config = dict(
    num_attention_heads=2,
    num_key_value_heads=2,
    intermediate_size=640,
    norm='layernorm',
    qk_norm=False,
    parallel_block=False,
    init_out_by_depth=True,
    schedule='wsd',
    batch_tokens=65536,
    max_steps=3740,
)
Each number is 200 + 20 x the weight over its row's rms, rounded and kept within 0 to 999. Layers, rows and columns count from 0. The size before them is the row's rms in percent of the matrix's.

# up: layer 5 MLP up, 640x160, rms 0.259, rows 32-74, columns 80-159
# down: layer 5 MLP down (transposed), 640x160, rms 0.256, rows 32-73, columns 80-159
up32,108,203,203,199,230,182,203,166,171,182,163,190,187,177,177,183,183,195,218,228,208,189,220,172,194,213,174,189,223,208,158,211,229,203,201,196,208,207,220,191,183,234,208,211,182,176,204,188,187,188,197,229,191,195,212,207,228,235,214,180,208,200,221,229,195,202,179,208,199,204,167,211,203,174,199,221,221,227,194,184,174
down32,098,179,224,179,165,223,187,230,202,256,230,208,187,199,207,234,193,213,194,211,202,203,181,219,227,166,202,199,184,204,219,174,167,178,201,230,168,194,200,190,238,182,206,187,185,212,197,196,211,178,201,192,210,206,224,201,189,185,188,192,178,193,192,208,225,194,204,190,215,183,181,197,220,212,235,176,205,199,232,220,244
up33,095,202,198,207,198,208,167,226,216,191,183,199,202,233,206,218,206,178,213,202,203,178,236,229,214,191,209,193,197,178,194,195,186,188,215,231,169,198,206,244,191,234,204,193,179,208,195,185,198,203,204,187,193,203,193,175,215,196,233,201,169,209,185,196,171,228,211,208,207,184,208,201,208,176,225,213,167,205,189,209,235
down33,099,210,204,217,224,198,174,198,205,227,181,209,213,204,181,206,206,197,206,187,213,201,176,181,177,174,197,214,200,174,179,227,230,197,202,164,227,206,221,197,211,164,180,204,209,197,147,195,205,186,201,198,210,192,236,199,222,192,197,191,173,183,226,190,220,235,171,199,169,174,166,185,228,201,183,195,189,214,224,164,192
up34,100,201,195,223,217,174,152,201,192,206,203,188,192,186,194,194,185,212,194,196,169,199,226,153,200,151,197,201,196,193,187,204,224,192,210,220,183,216,189,236,210,195,166,218,229,204,169,237,215,213,180,155,221,171,194,201,235,220,212,210,201,180,193,205,181,214,214,234,192,169,199,168,200,180,188,194,214,234,202,158,235
down34,097,183,126,189,198,206,206,205,208,224,176,203,208,228,200,215,186,238,234,177,212,218,214,168,196,195,188,205,183,192,208,206,200,209,181,185,220,202,210,179,184,209,233,247,181,156,169,212,237,183,191,225,189,193,230,210,182,192,219,222,227,221,211,197,195,216,191,221,210,211,219,178,231,189,180,223,174,204,219,188,225
up35,102,191,209,190,223,177,178,200,198,219,221,189,193,187,210,254,161,159,210,235,178,220,189,213,221,184,207,197,180,219,169,225,219,169,196,232,182,226,227,206,186,197,213,182,173,237,231,221,198,204,189,182,201,182,212,203,173,234,209,199,206,202,202,220,180,212,214,184,210,192,178,174,179,179,217,185,163,198,200,234,200
down35,102,181,201,194,210,214,218,224,204,178,180,233,186,176,170,186,212,194,185,188,210,183,187,173,185,238,208,203,196,205,208,200,187,193,200,170,226,198,171,159,238,219,192,205,234,198,181,227,198,204,196,188,187,183,183,199,210,202,204,190,209,228,215,172,189,208,205,175,187,203,212,175,193,206,178,191,208,195,221,191,191
up36,095,208,214,209,187,198,167,209,187,219,245,199,225,175,166,226,219,209,183,164,187,215,165,207,224,163,237,193,192,181,203,179,183,187,190,213,201,206,241,210,196,204,161,215,243,221,207,205,216,225,221,192,193,191,181,197,190,198,217,193,174,210,239,198,191,171,201,225,201,187,202,194,185,227,216,190,216,192,219,162,180
down36,100,203,176,190,188,206,218,165,206,152,178,181,212,187,215,240,190,232,195,222,183,194,234,229,203,179,168,258,217,207,168,191,226,210,212,196,162,189,220,206,193,200,208,196,190,177,210,204,228,193,205,189,211,196,208,192,165,193,186,218,198,245,205,185,194,217,184,195,197,218,192,224,206,173,213,194,196,195,201,163,239
up37,100,229,229,195,186,228,237,192,218,213,239,214,223,205,223,209,160,210,227,187,196,205,206,224,220,187,183,202,206,180,220,217,187,194,236,179,179,209,183,205,205,213,182,217,156,170,232,208,194,162,205,221,174,166,203,203,225,180,204,182,198,161,225,216,204,199,215,202,203,186,213,203,163,186,217,190,175,213,202,178,186
down37,098,200,210,198,182,208,236,225,219,162,192,175,188,184,231,204,184,194,208,202,191,184,188,182,243,199,192,186,182,205,215,272,218,220,203,239,246,210,194,201,203,195,174,190,164,186,224,197,211,181,206,216,171,190,233,192,183,199,216,214,205,207,186,210,182,163,218,215,197,205,211,238,224,216,227,197,201,200,210,223,195
up38,098,230,209,215,187,183,208,161,192,219,190,211,228,194,210,197,241,189,209,210,228,191,212,174,171,159,195,188,206,169,212,207,192,200,207,182,169,179,190,202,171,163,210,200,201,207,173,196,164,182,242,175,226,230,204,233,191,173,222,169,201,224,167,189,203,179,223,215,191,236,217,204,204,217,222,201,247,216,185,173,178
down38,104,235,192,230,193,148,158,208,227,175,198,193,193,186,224,205,187,230,183,188,223,194,180,212,184,218,214,200,188,245,203,205,205,224,225,221,198,232,195,204,191,216,192,169,145,179,236,171,221,206,184,203,194,192,176,197,239,195,193,189,201,188,218,247,169,199,165,177,207,203,182,235,216,186,204,217,219,196,206,177,213
up39,096,209,200,187,235,159,199,217,174,174,176,169,200,202,207,204,209,242,183,205,215,180,201,229,177,224,192,181,201,180,190,199,185,242,176,211,163,179,173,211,215,177,183,219,166,191,175,179,192,186,207,210,158,220,190,194,157,224,242,223,223,226,213,219,207,197,226,195,209,200,199,153,179,185,209,195,165,197,204,165,207
down39,099,181,231,210,210,194,178,189,218,192,258,175,188,236,197,185,205,199,209,222,228,202,178,217,212,197,181,208,205,221,199,185,166,193,152,193,181,207,179,211,220,182,199,207,218,185,228,189,175,193,185,218,206,203,226,174,195,222,221,201,211,229,201,193,188,186,224,204,217,208,213,186,206,194,150,211,172,189,213,211,195
up40,104,174,195,193,170,202,174,221,181,253,177,205,201,220,210,226,150,230,177,193,216,249,200,189,199,225,224,205,221,190,188,231,203,222,191,192,225,231,199,186,173,180,185,211,191,218,246,172,210,168,233,192,166,196,181,207,207,189,217,199,191,220,209,168,174,192,197,181,196,167,200,178,195,191,212,178,198,213,186,178,158
down40,111,180,185,179,210,233,217,203,201,220,221,223,186,219,206,210,219,201,186,174,164,166,232,166,194,213,175,222,212,203,197,197,206,185,184,196,212,183,205,189,184,201,187,180,221,188,195,179,221,194,226,189,200,219,222,200,230,162,168,164,219,197,208,260,189,224,200,202,183,193,217,267,189,224,216,218,178,206,221,175,194
up41,103,173,216,143,217,232,187,175,185,198,204,197,183,211,210,179,193,205,197,187,214,208,183,205,232,193,202,209,226,172,205,178,206,201,175,203,162,204,214,192,186,193,193,193,202,230,216,207,171,214,190,172,141,218,209,196,151,194,181,181,224,183,196,219,155,191,199,180,189,173,182,199,161,221,187,189,205,195,206,188,187
down41,106,195,146,209,181,207,204,175,243,215,208,222,178,180,175,160,212,186,185,228,241,221,199,171,210,189,194,203,229,193,193,209,203,198,196,157,184,199,231,245,200,187,192,179,198,188,184,212,191,208,182,196,167,214,207,200,177,179,208,173,194,221,232,184,197,223,211,202,212,212,217,210,201,214,178,231,197,195,210,168,174
up42,104,165,177,193,211,203,188,236,192,186,180,181,214,201,183,188,183,223,173,207,206,188,187,221,205,202,182,188,210,190,203,174,224,200,242,197,213,189,209,216,204,186,201,193,212,161,190,180,210,169,216,205,206,207,165,216,187,202,182,218,172,243,227,189,236,213,218,203,167,226,176,180,212,236,155,218,206,198,153,197,179
down42,099,181,191,178,200,248,220,219,198,210,201,198,192,249,213,185,185,196,241,233,178,186,197,200,218,211,189,178,214,197,207,201,161,210,197,178,223,235,176,218,227,199,227,217,206,233,215,247,194,228,226,183,211,169,186,176,194,213,213,203,216,185,207,238,181,182,216,237,205,200,220,187,185,192,202,218,177,192,239,195,205
up43,103,210,188,185,188,224,195,192,187,198,185,227,216,217,193,213,171,198,182,183,194,174,185,182,210,173,169,245,203,191,195,225,212,213,174,226,199,207,196,218,183,201,216,177,220,210,193,231,182,206,162,171,212,208,216,203,203,204,202,199,225,198,181,223,251,196,225,197,195,180,188,216,211,186,191,222,204,212,190,223,176
down43,099,213,220,199,201,176,195,177,216,175,199,198,205,206,158,235,197,151,202,231,201,225,211,225,181,155,186,189,189,214,199,187,228,200,164,215,209,221,147,222,231,195,207,205,207,209,212,186,195,182,205,227,219,174,233,186,226,184,194,170,206,200,219,198,186,203,198,176,179,243,155,198,200,195,208,223,175,201,193,214,226
up44,108,221,208,220,185,215,187,184,199,248,183,205,170,254,185,189,188,181,211,215,202,203,176,212,199,232,186,214,205,205,222,217,231,217,194,172,218,214,197,204,168,188,189,211,211,175,197,174,199,204,204,182,197,259,190,213,180,194,213,179,206,203,162,215,191,207,216,220,211,230,173,183,183,218,213,187,197,178,161,179,214
down44,097,216,193,236,221,185,222,202,217,214,239,213,182,214,170,206,198,189,170,210,201,210,215,178,187,207,168,211,248,188,178,202,199,179,235,208,220,188,190,225,180,208,170,189,213,161,233,221,184,221,217,207,184,216,217,158,180,175,219,226,186,191,227,178,189,210,197,186,207,210,192,183,207,193,202,210,199,197,158,217,214
up45,098,208,204,202,166,203,202,191,228,184,177,153,212,161,180,178,210,185,217,207,170,193,195,186,234,224,201,224,198,240,202,204,208,199,190,193,204,178,225,196,172,201,195,213,235,151,174,205,183,202,206,225,220,211,190,210,210,198,209,213,190,247,227,172,211,212,211,172,201,186,210,223,189,184,194,175,204,220,182,227,208
down45,099,191,206,170,214,213,190,182,194,217,220,192,203,210,173,215,215,175,162,171,190,233,198,158,185,198,170,205,226,158,205,222,212,193,192,193,212,195,186,214,172,196,186,192,164,234,201,203,200,239,217,187,168,200,192,187,192,215,191,215,213,176,212,187,192,228,202,223,243,195,195,198,200,194,203,192,188,187,209,185,257
up46,093,209,194,217,184,196,201,173,228,170,234,192,165,192,206,219,247,214,220,194,198,197,172,190,232,198,192,203,208,190,203,185,174,196,249,143,234,194,163,214,216,204,206,213,236,196,171,226,189,196,200,217,210,203,219,203,160,167,223,213,186,218,184,223,217,214,210,195,230,205,219,181,207,182,222,197,183,227,174,199,216
down46,096,217,176,185,204,209,204,183,212,220,220,198,217,201,184,207,212,253,195,196,203,214,174,179,182,193,227,189,178,246,165,196,222,197,202,206,194,191,218,192,195,165,174,218,218,212,197,173,210,194,206,189,185,233,200,215,199,168,225,166,193,184,206,180,210,193,209,194,174,186,210,214,225,211,199,179,217,219,219,214,188
up47,097,187,171,212,217,203,201,195,209,173,157,194,198,202,214,184,188,245,252,200,226,204,223,203,192,232,187,207,238,177,175,210,213,184,221,203,181,206,204,198,193,212,132,223,223,178,211,212,191,216,209,193,191,209,233,190,192,200,198,165,228,224,200,211,227,181,188,213,204,170,194,198,202,159,219,200,198,193,208,166,214
down47,096,199,221,153,193,212,233,192,186,238,196,193,179,220,176,198,203,222,164,215,216,185,196,169,176,222,178,214,177,220,179,171,226,180,228,202,187,151,203,187,190,202,182,231,233,206,199,173,192,217,195,175,175,184,194,179,219,206,168,171,222,172,189,230,181,208,202,206,165,200,220,235,197,217,178,204,178,220,194,218,223
up48,104,195,209,236,218,183,177,185,172,202,187,182,201,206,158,219,205,206,168,185,225,225,181,226,212,207,193,182,163,208,189,197,188,202,225,207,183,214,135,191,194,226,222,161,191,248,197,217,216,188,205,213,231,195,216,177,199,182,204,199,187,199,195,192,209,171,212,232,186,219,184,202,187,175,181,201,191,222,201,242,197
down48,107,213,221,212,164,193,198,179,223,194,227,158,191,205,234,203,217,190,210,162,186,218,191,197,190,225,195,202,200,228,179,198,194,216,231,190,205,241,213,216,192,171,206,165,173,196,187,193,209,212,177,192,164,229,181,244,202,183,194,217,184,194,183,211,198,228,232,198,237,207,183,188,197,165,192,225,216,220,205,181,211
up49,096,183,177,218,201,225,197,200,219,192,222,212,209,227,206,189,182,184,222,204,211,190,215,187,189,199,199,191,191,193,185,220,197,230,242,207,172,220,225,189,206,208,168,208,199,208,177,221,232,192,233,182,177,211,212,185,200,180,193,213,187,208,184,196,214,209,189,159,196,204,226,174,156,164,229,185,219,196,175,171,186
down49,098,199,194,193,213,191,179,214,202,178,195,244,182,187,189,188,247,207,239,221,184,215,182,203,167,212,187,232,180,197,188,200,209,201,171,194,217,183,208,195,199,192,183,200,210,215,250,194,168,207,181,172,192,189,198,232,185,223,222,238,208,193,196,158,226,192,220,205,197,181,199,195,202,181,185,201,182,158,193,224,192
up50,098,190,222,217,220,199,227,168,207,193,149,194,201,223,221,226,216,173,208,206,196,204,195,207,192,176,192,175,218,191,190,196,229,177,200,192,216,220,169,197,196,191,240,176,196,233,205,173,214,211,222,195,183,194,196,202,218,191,177,162,207,168,199,180,231,227,202,231,229,211,229,190,193,221,169,202,227,214,213,203,190
down50,096,226,176,180,192,186,193,243,178,214,222,199,186,216,178,200,195,216,203,177,186,177,168,176,197,218,238,209,206,193,204,210,171,187,226,179,180,181,227,184,248,231,182,207,227,167,183,213,181,159,191,188,232,198,176,175,200,175,205,200,201,222,215,203,170,202,204,195,165,205,190,225,222,210,229,190,186,187,185,207,192
up51,093,218,232,192,185,185,225,218,184,210,214,218,196,217,199,206,169,195,226,214,224,203,197,224,189,195,217,215,239,153,195,186,221,183,189,183,171,190,215,205,202,204,201,187,195,214,183,211,187,181,196,218,178,156,159,225,218,211,253,179,227,212,222,172,211,199,180,216,212,196,190,219,230,181,190,194,207,183,175,219,185
down51,093,208,197,206,202,176,205,190,192,188,178,193,197,202,203,193,213,189,172,227,203,220,201,229,195,213,218,196,160,204,217,228,180,241,163,244,213,209,210,206,214,169,188,201,190,201,176,190,219,197,180,180,222,220,164,188,165,196,200,169,189,193,161,183,178,207,224,187,193,180,223,202,185,239,222,230,194,207,226,192,164
up52,102,189,159,206,206,198,215,255,199,200,184,201,154,202,218,199,205,197,204,201,193,191,212,238,209,185,188,221,233,184,225,224,189,190,157,240,216,198,205,227,183,175,204,199,196,214,210,186,231,175,207,186,188,165,184,208,214,202,194,192,193,217,210,223,147,200,213,196,216,226,173,208,199,188,188,193,201,215,248,205,186
down52,108,198,230,216,187,228,192,208,188,186,244,194,168,216,207,221,239,194,218,204,184,213,202,170,200,223,192,222,171,208,234,206,177,209,227,199,150,203,205,211,188,181,206,194,231,222,209,222,221,199,179,185,210,214,191,200,164,240,215,204,194,206,209,221,165,230,222,197,224,210,183,184,169,217,192,204,196,189,220,183,164
up53,097,195,225,232,236,239,196,178,233,221,217,213,177,204,171,199,193,171,226,202,185,213,209,204,191,215,208,172,201,217,206,204,188,185,157,178,181,200,187,214,189,145,204,160,183,217,211,225,196,190,219,184,211,197,169,185,157,202,203,188,189,210,202,212,218,191,182,222,209,188,174,179,181,196,210,198,222,192,186,197,198
down53,095,211,213,189,216,175,173,174,177,173,182,206,197,210,200,207,189,185,170,207,177,233,220,210,173,221,197,160,182,213,216,208,200,202,204,205,247,179,226,219,197,209,180,232,197,202,221,135,214,218,182,206,200,217,193,197,210,224,210,171,238,207,153,203,200,230,232,219,231,217,221,210,177,239,190,200,190,215,200,203,200
up54,103,188,219,170,171,206,211,187,200,189,195,235,204,205,198,233,204,234,192,187,216,197,224,222,190,183,220,178,216,172,201,199,187,188,160,210,201,222,190,214,183,200,199,200,183,186,174,149,212,223,240,216,196,210,196,213,224,192,221,211,234,203,193,166,181,179,226,179,197,183,243,184,178,166,192,216,212,207,195,199,187
down54,100,197,207,168,198,178,199,193,187,202,183,210,183,191,203,163,210,182,204,230,167,188,233,234,213,223,211,177,208,173,229,160,223,217,210,234,210,211,197,176,168,235,206,196,224,219,172,175,200,200,194,171,214,220,223,184,190,209,212,209,207,216,194,192,205,187,215,181,208,227,202,181,203,216,241,206,186,197,172,212,212
up55,100,197,212,182,206,230,165,212,220,194,195,178,203,177,143,202,214,183,202,158,190,186,205,214,154,166,177,194,238,198,224,187,243,213,159,191,190,234,182,223,235,214,203,192,170,216,186,186,220,210,190,202,208,164,213,195,181,184,196,221,208,161,194,219,178,210,169,221,187,159,193,172,190,217,190,218,199,222,220,212,219
down55,095,162,201,154,205,180,235,218,168,187,190,199,195,209,177,237,204,238,215,202,205,200,206,183,206,216,211,203,200,174,184,208,205,180,183,200,215,182,241,234,202,191,196,190,222,193,200,217,214,208,206,218,220,185,178,201,223,213,156,192,211,225,204,185,202,211,152,196,207,189,215,198,198,215,213,201,208,181,216,198,225
up56,096,218,224,211,225,175,176,217,188,214,197,233,190,209,196,204,165,229,225,174,211,209,192,214,232,199,205,222,183,222,188,215,208,198,177,178,195,203,228,203,170,190,192,202,195,185,221,202,191,226,218,195,224,195,202,183,211,198,216,199,195,217,232,214,182,191,213,176,232,218,194,200,218,200,203,207,185,209,179,178,236
down56,100,194,189,197,204,232,183,188,157,164,204,203,210,195,221,231,217,198,193,224,217,199,217,187,168,222,193,165,225,198,192,211,201,214,235,224,203,196,158,239,216,212,191,195,211,221,204,240,197,189,233,168,198,235,188,244,184,211,187,235,207,220,211,171,207,227,201,219,192,182,203,232,219,193,201,173,207,184,235,226,191
up57,095,208,185,210,184,172,215,220,199,237,193,230,218,156,199,201,202,201,168,178,197,196,177,202,219,173,209,183,215,188,188,197,164,190,215,191,171,190,195,210,206,164,223,177,193,210,200,179,217,178,204,179,229,208,212,167,191,197,216,237,201,184,213,156,228,189,204,198,203,203,174,203,175,198,194,204,216,197,213,216,206
down57,108,184,200,215,166,209,195,193,210,207,192,200,184,211,171,210,208,171,205,182,199,203,182,199,239,204,203,166,239,200,194,202,216,188,223,157,180,213,198,214,164,210,180,179,193,201,229,207,241,195,171,204,203,212,213,181,182,219,211,190,194,191,184,160,217,195,211,193,206,202,159,191,203,178,207,184,224,222,210,197,203
up58,095,189,168,222,195,199,203,187,224,223,215,198,161,188,186,172,209,167,169,216,237,177,179,229,211,196,206,190,196,198,216,195,201,238,178,200,182,242,225,172,209,208,212,222,226,189,182,234,199,213,204,177,217,169,218,169,200,234,211,204,164,211,212,172,188,205,208,229,176,210,201,196,191,182,200,192,160,178,207,224,232
down58,084,208,202,189,206,224,244,211,210,209,188,208,234,181,190,211,210,182,229,214,183,204,192,211,186,201,207,192,213,225,164,186,205,182,189,192,189,162,200,202,219,179,200,210,214,230,200,170,198,191,193,233,215,222,190,208,199,212,212,205,228,199,181,196,221,198,189,193,180,221,186,184,247,180,207,168,240,195,192,193,183
up59,100,201,204,187,225,208,158,217,238,193,189,168,220,178,228,191,213,199,223,212,159,176,174,185,209,199,170,238,208,176,218,186,197,159,184,204,178,176,208,228,194,218,202,203,213,175,189,170,201,210,238,197,189,220,230,227,154,194,140,223,204,186,200,196,183,216,233,203,198,215,193,186,225,162,204,201,217,189,193,227,191
down59,104,175,215,187,215,193,218,200,182,228,179,191,253,185,187,201,215,204,196,194,208,188,178,211,225,162,186,178,190,176,197,181,176,196,222,220,226,189,209,225,207,206,188,208,238,204,252,223,162,211,163,238,213,185,168,143,213,197,173,198,178,173,180,235,174,174,207,196,209,190,204,230,204,164,212,201,172,193,192,194,213
up60,101,219,227,194,171,219,202,180,196,185,212,187,168,211,205,206,190,197,227,213,166,150,229,237,193,184,223,197,203,198,205,213,223,205,200,168,219,243,212,193,163,189,223,205,208,162,198,226,212,200,236,180,221,218,212,214,204,208,182,155,188,214,225,178,174,192,205,227,182,161,215,220,189,184,214,200,194,190,212,189,205
down60,096,183,192,198,213,177,218,211,215,221,164,224,207,227,227,185,203,217,168,204,203,194,181,190,169,201,199,189,213,195,236,203,205,169,222,230,186,184,196,198,246,199,211,189,214,201,196,200,159,196,194,206,217,164,165,187,231,185,199,243,212,200,191,174,200,206,167,208,231,243,222,190,253,264,172,200,205,194,189,208,195
up61,093,207,194,199,209,220,188,218,217,183,194,205,177,201,220,207,239,195,209,170,213,237,192,209,199,209,178,185,178,204,210,166,219,190,202,198,220,223,181,192,225,189,248,168,174,212,226,231,234,233,161,194,149,161,179,203,201,186,190,237,167,227,202,187,189,175,189,220,247,191,213,200,219,213,170,227,167,189,180,200,190
down61,098,189,200,188,186,220,198,201,199,206,180,223,179,189,186,196,233,193,210,180,200,157,208,201,227,186,242,205,167,175,200,192,219,186,193,212,197,217,189,189,232,207,196,229,185,207,182,170,200,214,177,202,224,194,208,213,199,201,187,190,211,184,182,242,245,220,176,266,210,205,185,213,182,219,205,174,226,202,217,212,199
up62,089,231,188,163,202,213,204,198,174,194,186,194,193,188,210,172,205,176,207,182,138,183,200,183,224,232,222,222,203,227,162,230,195,193,230,230,201,205,212,203,184,177,229,197,216,203,161,205,202,203,189,217,177,167,218,224,183,195,227,206,225,194,190,185,219,219,192,175,174,192,201,199,210,162,221,165,216,204,170,194,200
down62,091,181,206,213,197,223,203,229,178,179,198,175,195,171,197,194,212,226,204,200,226,214,162,179,215,165,199,199,196,217,190,148,176,229,176,224,218,201,207,229,199,200,214,221,191,162,249,200,183,174,188,209,211,203,237,182,203,170,205,203,212,180,212,169,214,222,214,209,176,169,224,188,194,207,184,234,204,209,224,218,185
up63,104,202,196,217,212,183,181,248,191,206,190,203,201,218,220,185,162,191,235,174,232,197,161,183,177,206,179,207,205,225,156,173,229,206,184,198,195,193,180,228,190,197,196,221,190,192,221,205,220,199,212,221,203,206,185,182,206,228,175,216,174,174,190,188,195,234,189,237,207,196,178,206,220,219,174,209,200,190,183,208,224
down63,099,211,193,210,214,200,213,211,207,205,233,181,199,237,189,193,196,207,156,231,191,246,200,202,221,212,154,175,205,233,188,199,201,206,190,205,140,198,188,211,236,205,199,222,189,197,207,179,173,166,209,187,187,203,199,222,235,184,207,188,207,231,170,219,200,238,179,186,184,194,200,216,178,217,215,212,207,205,168,197,215
up64,093,196,182,204,212,185,202,181,155,178,195,211,221,229,175,184,203,183,208,213,261,229,192,185,195,192,190,182,202,194,251,202,203,230,187,230,227,232,192,196,177,185,196,175,204,172,200,220,190,216,207,230,237,203,240,231,204,197,211,217,190,220,200,215,176,202,191,201,187,210,190,200,232,196,229,220,240,221,182,167,189
down64,089,201,233,224,218,221,215,214,242,224,203,233,209,191,228,208,242,208,186,219,161,214,211,202,205,199,199,212,205,216,161,202,198,172,220,198,194,166,183,208,254,201,219,194,231,236,207,195,219,197,236,193,187,205,174,224,235,214,200,215,211,213,244,189,212,196,198,195,197,194,218,227,168,221,185,192,212,220,200,217,220
up65,106,194,191,190,188,194,188,209,245,204,186,197,217,210,209,214,212,209,204,205,211,229,193,186,212,187,173,221,169,212,221,171,179,209,216,161,191,206,192,196,200,143,210,231,241,213,190,213,223,208,212,225,176,204,230,194,219,193,178,161,210,219,197,190,186,171,199,212,154,211,132,191,202,205,208,157,190,172,223,236,209
down65,106,195,195,177,227,183,217,177,188,210,220,183,203,178,184,193,183,216,160,181,180,170,216,203,177,223,223,202,231,193,174,229,218,201,228,205,169,200,241,219,188,202,174,177,204,190,227,202,190,163,183,182,181,207,214,212,216,180,180,198,199,202,224,189,203,220,175,180,173,197,186,185,144,197,153,197,217,202,177,203,192
up66,106,249,184,221,203,211,210,195,222,233,211,207,210,199,228,231,207,193,175,182,203,203,175,191,189,193,185,229,189,211,210,227,201,236,209,195,197,197,219,201,216,227,244,202,212,192,188,200,210,247,172,179,200,203,200,174,193,182,211,187,227,236,176,227,188,176,202,195,176,225,199,173,168,216,209,213,240,200,206,155,216
down66,100,233,168,201,197,199,170,176,180,198,206,207,207,197,199,205,179,224,202,198,204,239,202,195,204,191,221,188,178,211,227,248,213,209,194,197,234,221,245,192,215,182,183,182,195,237,247,211,199,200,207,196,197,212,176,209,166,217,208,173,215,180,175,197,199,162,244,202,184,193,174,211,219,219,203,215,160,185,242,227,173
up67,090,216,210,212,182,238,207,186,160,209,177,181,190,213,214,184,221,205,173,208,258,211,191,199,226,209,194,230,222,201,215,241,227,207,192,201,223,189,185,204,216,166,193,223,196,209,202,216,196,194,188,207,168,196,204,191,172,195,199,196,187,194,205,234,194,201,213,193,155,200,193,215,234,177,222,169,205,171,245,184,232
down67,102,233,182,209,214,196,224,156,183,209,193,183,192,187,188,169,229,228,187,208,212,205,167,213,215,196,184,223,170,221,240,191,229,184,196,187,233,234,191,225,213,198,224,214,213,222,203,188,221,206,209,221,218,168,152,208,205,158,167,194,199,235,220,216,220,184,236,183,184,189,218,216,227,172,167,204,193,192,226,214,230
up68,089,219,154,190,232,223,182,238,184,225,241,236,148,168,213,237,187,211,203,203,192,207,194,231,194,196,195,191,183,197,194,192,191,165,196,203,208,181,206,211,180,177,251,211,210,172,192,220,187,184,182,183,189,193,200,202,176,196,189,169,194,178,216,193,218,192,181,185,200,197,226,173,217,226,180,206,183,192,200,203,223
down68,092,199,166,199,192,192,193,204,204,190,203,159,218,196,183,190,196,217,182,201,219,211,202,188,212,201,194,225,215,212,216,218,228,192,208,178,214,193,196,197,172,205,215,231,196,203,207,197,201,173,253,188,203,174,192,199,196,171,219,212,168,208,207,192,183,197,214,182,213,249,205,205,203,202,197,188,164,182,148,194,173
up69,100,202,208,228,211,168,209,197,197,201,213,223,165,181,216,168,206,193,200,154,165,170,200,195,222,214,178,226,180,193,209,198,215,198,181,224,171,221,211,195,179,148,184,180,173,222,213,178,181,228,232,210,183,196,209,208,214,193,234,185,185,226,173,186,254,211,188,234,198,158,195,201,217,195,178,210,196,217,209,221,221
down69,106,181,177,189,195,201,200,203,221,172,208,181,189,239,231,218,204,207,187,179,200,164,203,214,197,247,198,227,207,204,208,224,187,201,191,178,201,199,208,176,194,187,201,205,250,186,190,209,191,235,129,202,223,213,215,193,218,192,204,203,196,214,183,224,196,200,179,218,177,205,193,176,204,215,210,203,248,194,218,175,215
up70,107,229,224,224,196,222,228,234,185,187,234,232,158,155,191,202,175,201,204,207,225,191,196,192,179,199,180,180,192,199,224,209,203,199,219,187,176,208,178,193,166,150,236,182,221,193,185,215,181,198,205,194,214,191,194,187,200,164,199,213,182,184,221,211,205,202,230,212,178,209,197,193,187,201,195,214,197,203,170,193,254
down70,093,171,210,197,222,218,197,203,201,199,177,190,195,220,206,212,205,166,187,176,190,198,188,188,193,207,214,196,209,204,170,214,190,223,180,181,206,169,204,194,225,252,183,199,171,224,188,232,181,174,160,202,196,184,221,209,211,199,200,171,218,200,190,183,187,204,175,170,227,209,175,212,226,164,194,207,183,216,188,213,175
up71,104,203,220,229,216,160,205,173,209,215,184,209,198,184,155,207,196,201,221,213,207,217,178,182,192,212,196,182,215,237,197,179,183,198,194,173,226,236,185,251,220,190,188,226,163,205,195,187,177,214,210,208,217,183,195,204,203,181,197,197,179,219,227,242,206,177,188,195,208,207,198,181,262,178,202,193,259,187,206,211,174
down71,102,174,201,191,185,194,191,209,212,189,181,169,219,214,199,183,203,192,186,200,198,213,186,210,215,227,230,214,180,216,221,190,219,247,218,164,213,201,236,177,198,208,225,200,204,207,183,177,225,212,204,214,214,186,210,185,203,195,203,137,227,199,205,200,190,210,167,212,232,204,196,184,204,227,200,229,185,212,223,184,212
up72,090,169,223,210,186,236,162,218,230,182,159,167,212,222,201,180,195,188,203,185,208,187,188,218,178,213,220,196,225,171,240,201,222,192,178,227,196,216,211,203,203,205,201,203,199,193,183,227,197,200,228,156,178,183,167,210,232,212,164,220,219,205,179,228,184,176,219,222,203,236,202,195,193,173,190,214,208,212,235,180,178
down72,092,211,178,206,201,199,168,190,201,194,193,200,230,188,209,216,221,222,209,216,187,200,204,211,222,208,221,190,194,239,170,180,206,212,204,223,213,231,205,194,237,178,200,162,225,162,195,179,192,196,223,177,211,220,232,239,195,169,179,208,227,203,219,203,209,219,184,220,199,206,241,218,215,198,188,215,216,184,183,187,193
up73,104,201,216,194,209,177,229,205,215,207,215,193,150,210,174,208,166,192,202,238,193,203,213,219,184,195,203,154,233,193,208,209,202,195,193,181,183,237,210,211,198,185,212,168,199,195,178,220,194,208,181,200,203,186,188,215,173,196,199,206,194,197,209,191,181,183,231,191,211,210,174,185,174,204,202,182,201,210,197,193,179
down73,102,214,176,183,215,187,189,237,192,194,163,265,194,202,173,201,199,172,149,234,198,191,198,210,201,206,234,215,199,198,179,193,219,197,195,209,185,215,218,217,223,204,220,224,196,192,208,210,194,232,183,207,202,176,207,171,193,218,175,149,220,199,222,173,179,230,199,198,160,188,218,187,207,248,205,208,218,210,209,220,195
up74,106,229,188,183,184,199,206,200,203,180,232,215,231,200,226,211,192,222,214,209,230,162,223,242,240,195,221,195,194,199,201,190,201,212,170,159,210,175,173,181,184,185,222,211,191,211,196,223,195,188,165,204,203,163,202,208,185,158,223,217,228,189,167,209,232,221,192,171,207,209,215,190,233,194,221,203,178,200,192,223,170